Part of a small language model's weights.
Size: 8 layers, 8 heads of 96 (2 for keys and values), vocabulary 50257, 89M parameters.
Architecture: learned positions, biases, tied embeddings.
Training: 739M tokens, 11283 steps.
Each number is 128 + 32 x the weight over the matrix's rms, rounded and kept within 0 to 255. Layers, rows and columns count from 0.

# layer 3 MLP up, 3072x768, rms 0.0352, rows 1222-1234, columns 512-639
[[100 185 150 140 111 163  93  76  99 171 187 139 153 140 210 130  73 153 110 115 153 104 185 142  85 112 179 150 151 124 179 128 177  67 112 141 118 129 103 129 115  71 157 173 144 135 132 100  96  55  67 100  87 119 227 124  77  96 147  75 138 125  93  89 134 175 203 159 190 119 140 108 153  76 122 128 102 132 160  78 124 128  92  92 121 126 159 156 245 125  97  93 147 108 101  75 118 157  83 119 116 132 126 128 212 130 132 133 128  83 154  90 105  73  93 219  83 182 187 123 128 119 110 115 121 134  95 107]
 [ 95  83 116 103 159 115 115 184 137 137 131 164 141 124  89 107  90 137 129 133 129 153 110 108 119 130 155 155 127  94 150 175 100 119  38 137 122 130 135 134 161  89 134  93 110  69 114 118 123 111  84 148 120 111 115 123 103  75  83 112 104 116 107 144 156 124 118 168 146 127 134  92 125 133 105 116 109 107  99 128 119 116 197 126 126 132 104 154 156 139  89 165 138 139 138 140 126 150 135 151 107 111 105 106 107 122 140 141 131 104 148 100 189 118 155 110 136 138 103 131 133 125 147 150 148 172 124 118]
 [103  94 111 167 105 101 172 147 144 187  84 167 189 184 147  99 156 194 102 128 137 133 131 123 105 117 128 169 154 126 158 140 104 109 130  90 151 103  77 164 118 156 142 123 108  74  83 102 105 129 122 153  82  89 117 124 163 133 161 109 116 156 148 126 109  80 149 181 124 141 143 142  86 149 133 153 137 114  69 132 130 137 192  94 123 110 143 159 159 119 126 171 143 138 193 108  97 181 118 120 106 134 104 143 120 143 140  69 152 150 125 127 133 172 167 110 103 103  89 159 136 107 132 201 138 155 124 140]
 [101 127  68 110 117  75 124 144 124 107 126 144 127 179 170 108 133 161 107  87 132 133 159 127 139  98 110  89 141 135 113 169 120 102 126 105 112 114 183 147 162 158 126 155 131 156 141  93  93  47 105 120 124 137 146  65 180 125 125  97 112 124 166 138 126 103 132 119 122 152 140 108 179 131 143 160  89 140  79 122 131 164 106  90 136 124 111 139 147 100  99 114 174  87 151 127 117 151 150 145 145 113  92 130 109 127 117  97 121 165 151  84 101 160 129  57 112 121  78  76 117 129 121 184 113 108  85 145]
 [ 94 141 151  91 192  56  68 133 134 157 123 156 131 123 168  98 120 102 155  52 161  44 114 161 140 143 106 115 116 140  83 139 159 178 139 120 103 139 155 119 135 162 132  87  97 196 168 127 134 125  90 148  91 151 132  94 176 103 119 104 193  96  93 122 140  80 135 169  94  75  84 130 139 166 175 159 123  84 112  82 120 173  98 125  98 141 122 141 117 121 146  91 141 159 129 146 140  74 142  92 134 104  79  78 111 107 123 137  98 119 134  96 176 119  74 157 143 155  98 176 118 111 212 140 115 142  88 114]
 [102 133 112 137 135 137  84 113 152 101 143 117 129  64 129 164 155 136  98  94 142  85 114  86 143 160  94 143 120 166 153 111 148 150 160 163 100 134  65 145 120  86 120 109 116 121 129 141  90 133 140 126 127 152 151  90 158 122 146 117 136 105  93 170 126 161 116 118 128  85 109 153 157 121 124 102 149 142 100 124 164 139 118 150 148 150 120 128 131 133 150  83 111 122 116 116 107  71  91 112 131 104 146  69 117 111 140 106 158 115 154  61 148 138 117 102 120 142 135  76 130 127 122  70 128 105 127 101]
 [109 123 133  96 152 122 113 110  64 118 204 167 105 176 179 176 148 153  73  96 107 112 101  73 116 117  92 108  75 168 163 115 138 155 156 108 179  70 135 120  96 168 141 135  74 141 152 114 101 122 130 171 183 105  87 132 160 168 148 139 125 176  78 111 129  88 124 156 143 115 116  86  64 113 135  95 143 169 122 169 141 134 145 132 145 181 138 136 115 151  92 137 114 147 100 177 113 110 109 139 136 127 117 149 136 127 103 166  71 110 145 148 112  69  68  89 114 152 147 134  72 128 134  96 123  99 150  92]
 [169  86  92  66 175 117 175 221 156 145  52  76 117 133 126 121 191 156 119 110 188 131 147  90 145 129  96 186 164 112  59 117  97 141  90 115 132  97 135 150 204 126 144 130 119 100 193 113 163 126 108  95 173 124 169 153 110 153 109  99 135 125 130 147 174 118 168 158 120 105 120  74 115 121 130 122 139 129  63 134 119  72  38 116 126  91 124 103 166 136 132 117 107 158 134 165 141  54 163 154 126 115  88  72 121  90  90 131 135 149  95 119 135  96 199 191  90 114 132  91 142  87 106  87 201 109  91 131]
 [ 79 138 152 180 156  13  82 153 143 145  97 106 129 195 125 123 143 176 174 102 168 129 162 156 150 184 145  84 139  55 165 157 109 139  97 118  65 174 107 113 220 116 166 162 164 179 164  84 101 112  71 146 167  67 133  47 125  92 156 106 137 113  99 150 124 139 188 105 164 136  99 117 178 168 194 119  77 122  47 104  88 124 115 115 215 123  85 169 132 158 225 144 136  85 132 142 181 109 142 120  96  91 167  73  62  95 123 128  62 133 149 148 153 138 138 154  85 156  89  76  59 130 122  65 135 134 117 108]
 [151  96 117 139 151 121 135 160 109 125 154 108 164 181 154 139 103 117 176 130 170 154 137 111 102 126 106 155 133 167 100 142  82 118 128 121 124 155 145 122 102 105 124 104 169 124 145 146 114 140 127 121 139  88 112 133 130  96 150 147 108 166  68 103 115 108 110  52 122 116 131  99 154 106 130 125  96 139 158 160 130 106 116 107 160  67 135 168 199 114 131 121 152  66 172 134 142 146 180 134  90  76 113 124 151 116 137 126 154 151 135 135  95 147  99  88 105  87 162 163 126  89 123 111 162 154 111  92]
 [ 74  87 109  99 151  78 110 119 185 100 159 175 152  80  82 137 107 149 130 149 150 128  76 129  96 155 142 140 177 146  50 157 141  66 121 136 143 107 143 160 115 124 172 117 100 171 119 188 127 153 196 126 102 137  80  87 124 142 186 120 148  52 127 151 133  81 230 106 125 106  77 105  92 145 132 134 150 161  51 114 176 153 164  84 165 123  59 156 143 143 191 109 143 132 160 148 119  97 139 145 103 129  73 169 150 147 176 139 131 140 156 169 144 144  82 160  82 123 124 156 162  90 139 132 208 180 159 150]
 [114 100 146 119 108 134 139 111 115 138 171  87 117 120 136 169 149 169 158 125 128 123 117 163  69 119 149 162  93 154  96 134 182  79 101 144  89 113 145  83 109 152 125 162 145 112 126 150 131 142 151  92 100 155 173 166 137 185 144 126 116 127 122  34 157  44 152 141 149  74 134  85  39 126 134 145 145 123 152 139 179 183 102 192 125 158 135 136  77 143 131 112 109  51  79  79 143  99  92 125 135 109 179 172 143 182 158 136  68 172 139  99 137  77 127 168 145  81 137 122 140 126 166 107 165 102 126  76]
 [122  86  67 107 106 104  94 128 147  89 114 208 174 155 140 139 153  74 125 158 155 153 119  53 154  87 113 157 129 118 164 153 143 129 107  82 147 167 138 160 161 134 142 177  78 167 197 171 139 138 189 122 131  88 141 104 128 125 121 149  89 111 158 128 102 139 122 120 114 139  64 120 153 105 109 161 179  83  78 119 136 113  90 121 194  68 132 150 151  94 135 149 107  97  88 176 148 163 137 175 105 124 211  92 153 218 161  82 199 212 118  91 150 121 121 121 169 103  88  93 160 176 129 123 182 171 151 128]]
# layer 3 MLP down (transposed), 3072x768, rms 0.032, rows 1222-1233, columns 512-639
[[128 130 173 116 159 184 168 134  78  32  70 117 148 139 173  95 112 132 164  91  50 203 103 137  90 176 111 125 115 139  96 131  92 163  68 156  78 133 156  88 144 151 129  94 132  98 124  99  49 110 110 129 114  99 158 202 195 103 157 144 120 129 143 142 146  91 134 113 114 117  99 126  99 103 150 112 168 133 135 104 145 120  92 186 166 153 119 172 114 127 112  16 156 106 118 115  86 155 138 122  70 154  93  97  91 237 185 186  83 187  87 136 153 146 147 175 153 106  66 153  88 143 157 110 150 170 134 119]
 [120  92 101 103 131 124 112 128 144 154  96 110  86 155 155 136 142 116 148  89 102 130 173 135  76 138 142 110 165 117 139 148 172  82 139 101 163 103 132  82 169 121  50 121  95 122 104 141  69 111 135 149 135  80 137 110 143 129 120 134  92 122 144 147 137 132 160 154 178 173 101  89 126 156 130 188 129 136 104 124 141 125 164 135 170 125  86 122 103  99 123 189  98 162 126 157 123  96 157 147 118 132 119  80 149 131 135 137  74 147 110 106  93 110 150 159  93 113 150 115 136  68 109 112 148  98  85 134]
 [134 132 150  77  54 124 129  80 139 113 143 118  99 166 121 153 152 135 109 212  96  92 109  87 139 120  88 117 164 139 133 143 187 215 194 167 120 103 121  77 103 100 166 149 133 111  76 146 115 141 102 139 111 137  84 158 144 145  83  70 150  87  99  76 110 140 130 161 141 186 193 125 171 118  87 131 104 100 119 155 121 171  61 119 131 112 140 159 124 124  98  70 123 108  57 121 146  77 109 144 134  91 115 124  82 164 157 210  86 143 117 124 147 101  61  95  92 105 144 109 115  89 142 150 151 141 138 127]
 [175 169  99 117 124  85 112 110  94 109  93 140 133 179  93 121 118 137 145 107 122 155 154  82 153 139 156 113 179 129  65 114  95 135 146  78 122 170 111 133 148 183 161 119  86 108 193 129 115  76 179 143  95  75 121 220  95  90 169 120  89  75 164 134 133  73 127  96 100 180  54  42 167  22  82 103  78 149 206 142 145  91 164 152 200  76 151  70 113  89 192 119 113 117  67 101 151 186 110 163 141 114 159 122 178 133  98  61 180 108 180 161 127 139 120 124 135 134 141 135 191 106 140 184 142 113  91 121]
 [106 120 134 124 125 210 116 171 146  87 133 153 140 115 136 122 106 144  95 107 139 105 124 143 118 144 150 159 121  84 107 195 102 133 105 143 132 114 148 139  46 105  97 142  66 100 136 124 241  87 110 118 121 151  96 154 115 136  65  87 126 153  81 149 130 183  83  84 161  77  91 114  47 124 133 107 128 109 178 160 129 134 193 118 124 143 164 117 137 137 140 146 115 125 121 177 141 170 123 147  95 164 116 126 163 119 107 112 167 157  87 111  96 121 123  81 170 163 103 187 171 125  93  93 133 152 156 141]
 [109 151 153 149 128  84 128 114  88 116 118 112 152 147 141 124 140 114 102 128  88 150 141 160 107 114 135 146 142 146  99 117 154 138  95 120 151 136  81 148  86 151 128 144 109 132 156  87 148 149 162 156 118  86 131 128 169 142 109 139 125  84 144 169 110 144 120 116 187  93 110 123 116 172 112 154  86  59 145 115 149 129  94 165 144 114  74 101 111 185 111 157 151 102 172 142 118 152 106 107 165 107 100 120 173 124 144 164 123 118 100 136 100 123 160 160 139 131 132 169 134 152 182 116 139 124 106 126]
 [188 109 127  91 142 161 136 123 105 162 114 144 113  93 200 119 129 131 147 104 153 146  89  97 128 136 158 104 128 178 125 109 142  97 156 101 136  86  92 161 168  77 132 212 146 126 116  97  64 171 140 156 122 164 101 114 147 118  68 188 111 181  79 102 141 150 142 144 113 146 150 164 134 126 116 147 139 161  97 100 119 101 129 126 160  47  85 155 107 148 106 127  86 138 171 128 154 136  91 156 108 114  94 122 162 147 137 185  46  18  88 142 142 157 106 150 172 121 154 137 123  72 151 140 158 130 124 134]
 [168 144 116 126 150 157 121 125 189 139 156 147 137 142 123 133 115  90 124 108 123 120 106 134 112 111 106 145  88 123  97 122  86 113 131 113 157 127 153 171 108 154 112 135 127 157  78 127 165 135  99 133  57 134 148 121 168 123 129 165 121 145 120 102 164 157 136 164 124  97 136 130 120 111 173 119  95 105 135 120 132 134 102 158 141 167 136 105 150 119 108 104 156 104  97 165 116 107 135 101  81 127 127 120 135 103 140 142 104 127 134 114  84 168 101 194 123 127 118 112  88  67 128 142 141 131 130 125]
 [181  61 155 145  75  99  82 100 117 132 155 141 173 129 129  27 126 147 130 155  81 113 101 132  92  92 149 133 141 133  98  97  94 143 147 152 108  98 137 227  75 203  73 127  65 132  79 179  47 110 100 100 133 114 127 114  86 102 140  91 111 161 130 118 154  71 138 178 112 202 110 105 140  88 105 213 177 155 170 111 154 162 165  60 133 128  74 123 178 111 137  87 211 148  74 133  98 116 148  71  97 179 101 165 171 100 119 121 106  73  83  91 107  84 145 106 178 104 205 198 131 146 139 112  83 227 151 199]
 [157 121  96 135 146 122 102 139  77 151 130  98 105  97 124 119  96 143  98 111 120 203 156 151 151 121  95 134 147 120 108 122 191 171 114 143 138 143  89  93 128 111 112  81  84 122 169 142 110  84 114 121 120 107 124 115 157 111 148 108 148 140 154 119 120 111 131 131 169 126 174 134  98 143  93 147 113  70 128 119 132 100 122 127 122 141 129 120 144 149 144  91 150 162 145  89  95 116 108 147 133 129 128 102 151 139 100 114 112  98 151 114 159 104 137 111 146 166  85 118 150 163 144 133 169 119  90 133]
 [115 123 117 118 115  93 135 115 162 139 114 147 128 109 128 133 102 123 124 128 168 123 121 144 136 130 153 119 133 158  94 136 134 115 129 114 134 130 133 132 104 122 119 147 115 129 130 122 255 143 160 124 139 127 129 119 121  93 114 128 138 126 116 144 126 101 182 115 126 102 116 111 141 129 108 130 123 113 128 116 136 110 133 117 121 120 119 154 124 163 128 109 107 113 138 144 138 142 121 102 114 137 106 123 119 130 145  99 121 120 133 130 125 154 121 121  94 116 116 149 140 107 136 120 138 120 128 117]
 [163  44 108 106 149  84 169  82 128 142 145  93 205 101 133 126 231 120 132 150 152 182 154 126 164  79 154  89 125  92 115 149  96 103 148 116 184 123 130 159 131 125 131 108 154 163 153 102 114 103 177 202  39 165 172 146 122 165 123 132  92 152 123  97 110 220 101 122 165 118 136 103 125  67 163 141 112 115  84 156 220 160  86 166 156  90 127 104 136 109 151 123 161 116 205  79 114  94 142 144 145 115 169 158  81 155  86 113 172 128 138 155 136 142 152 127 132  80 158  99 120 158 134 121 107  96  78 124]]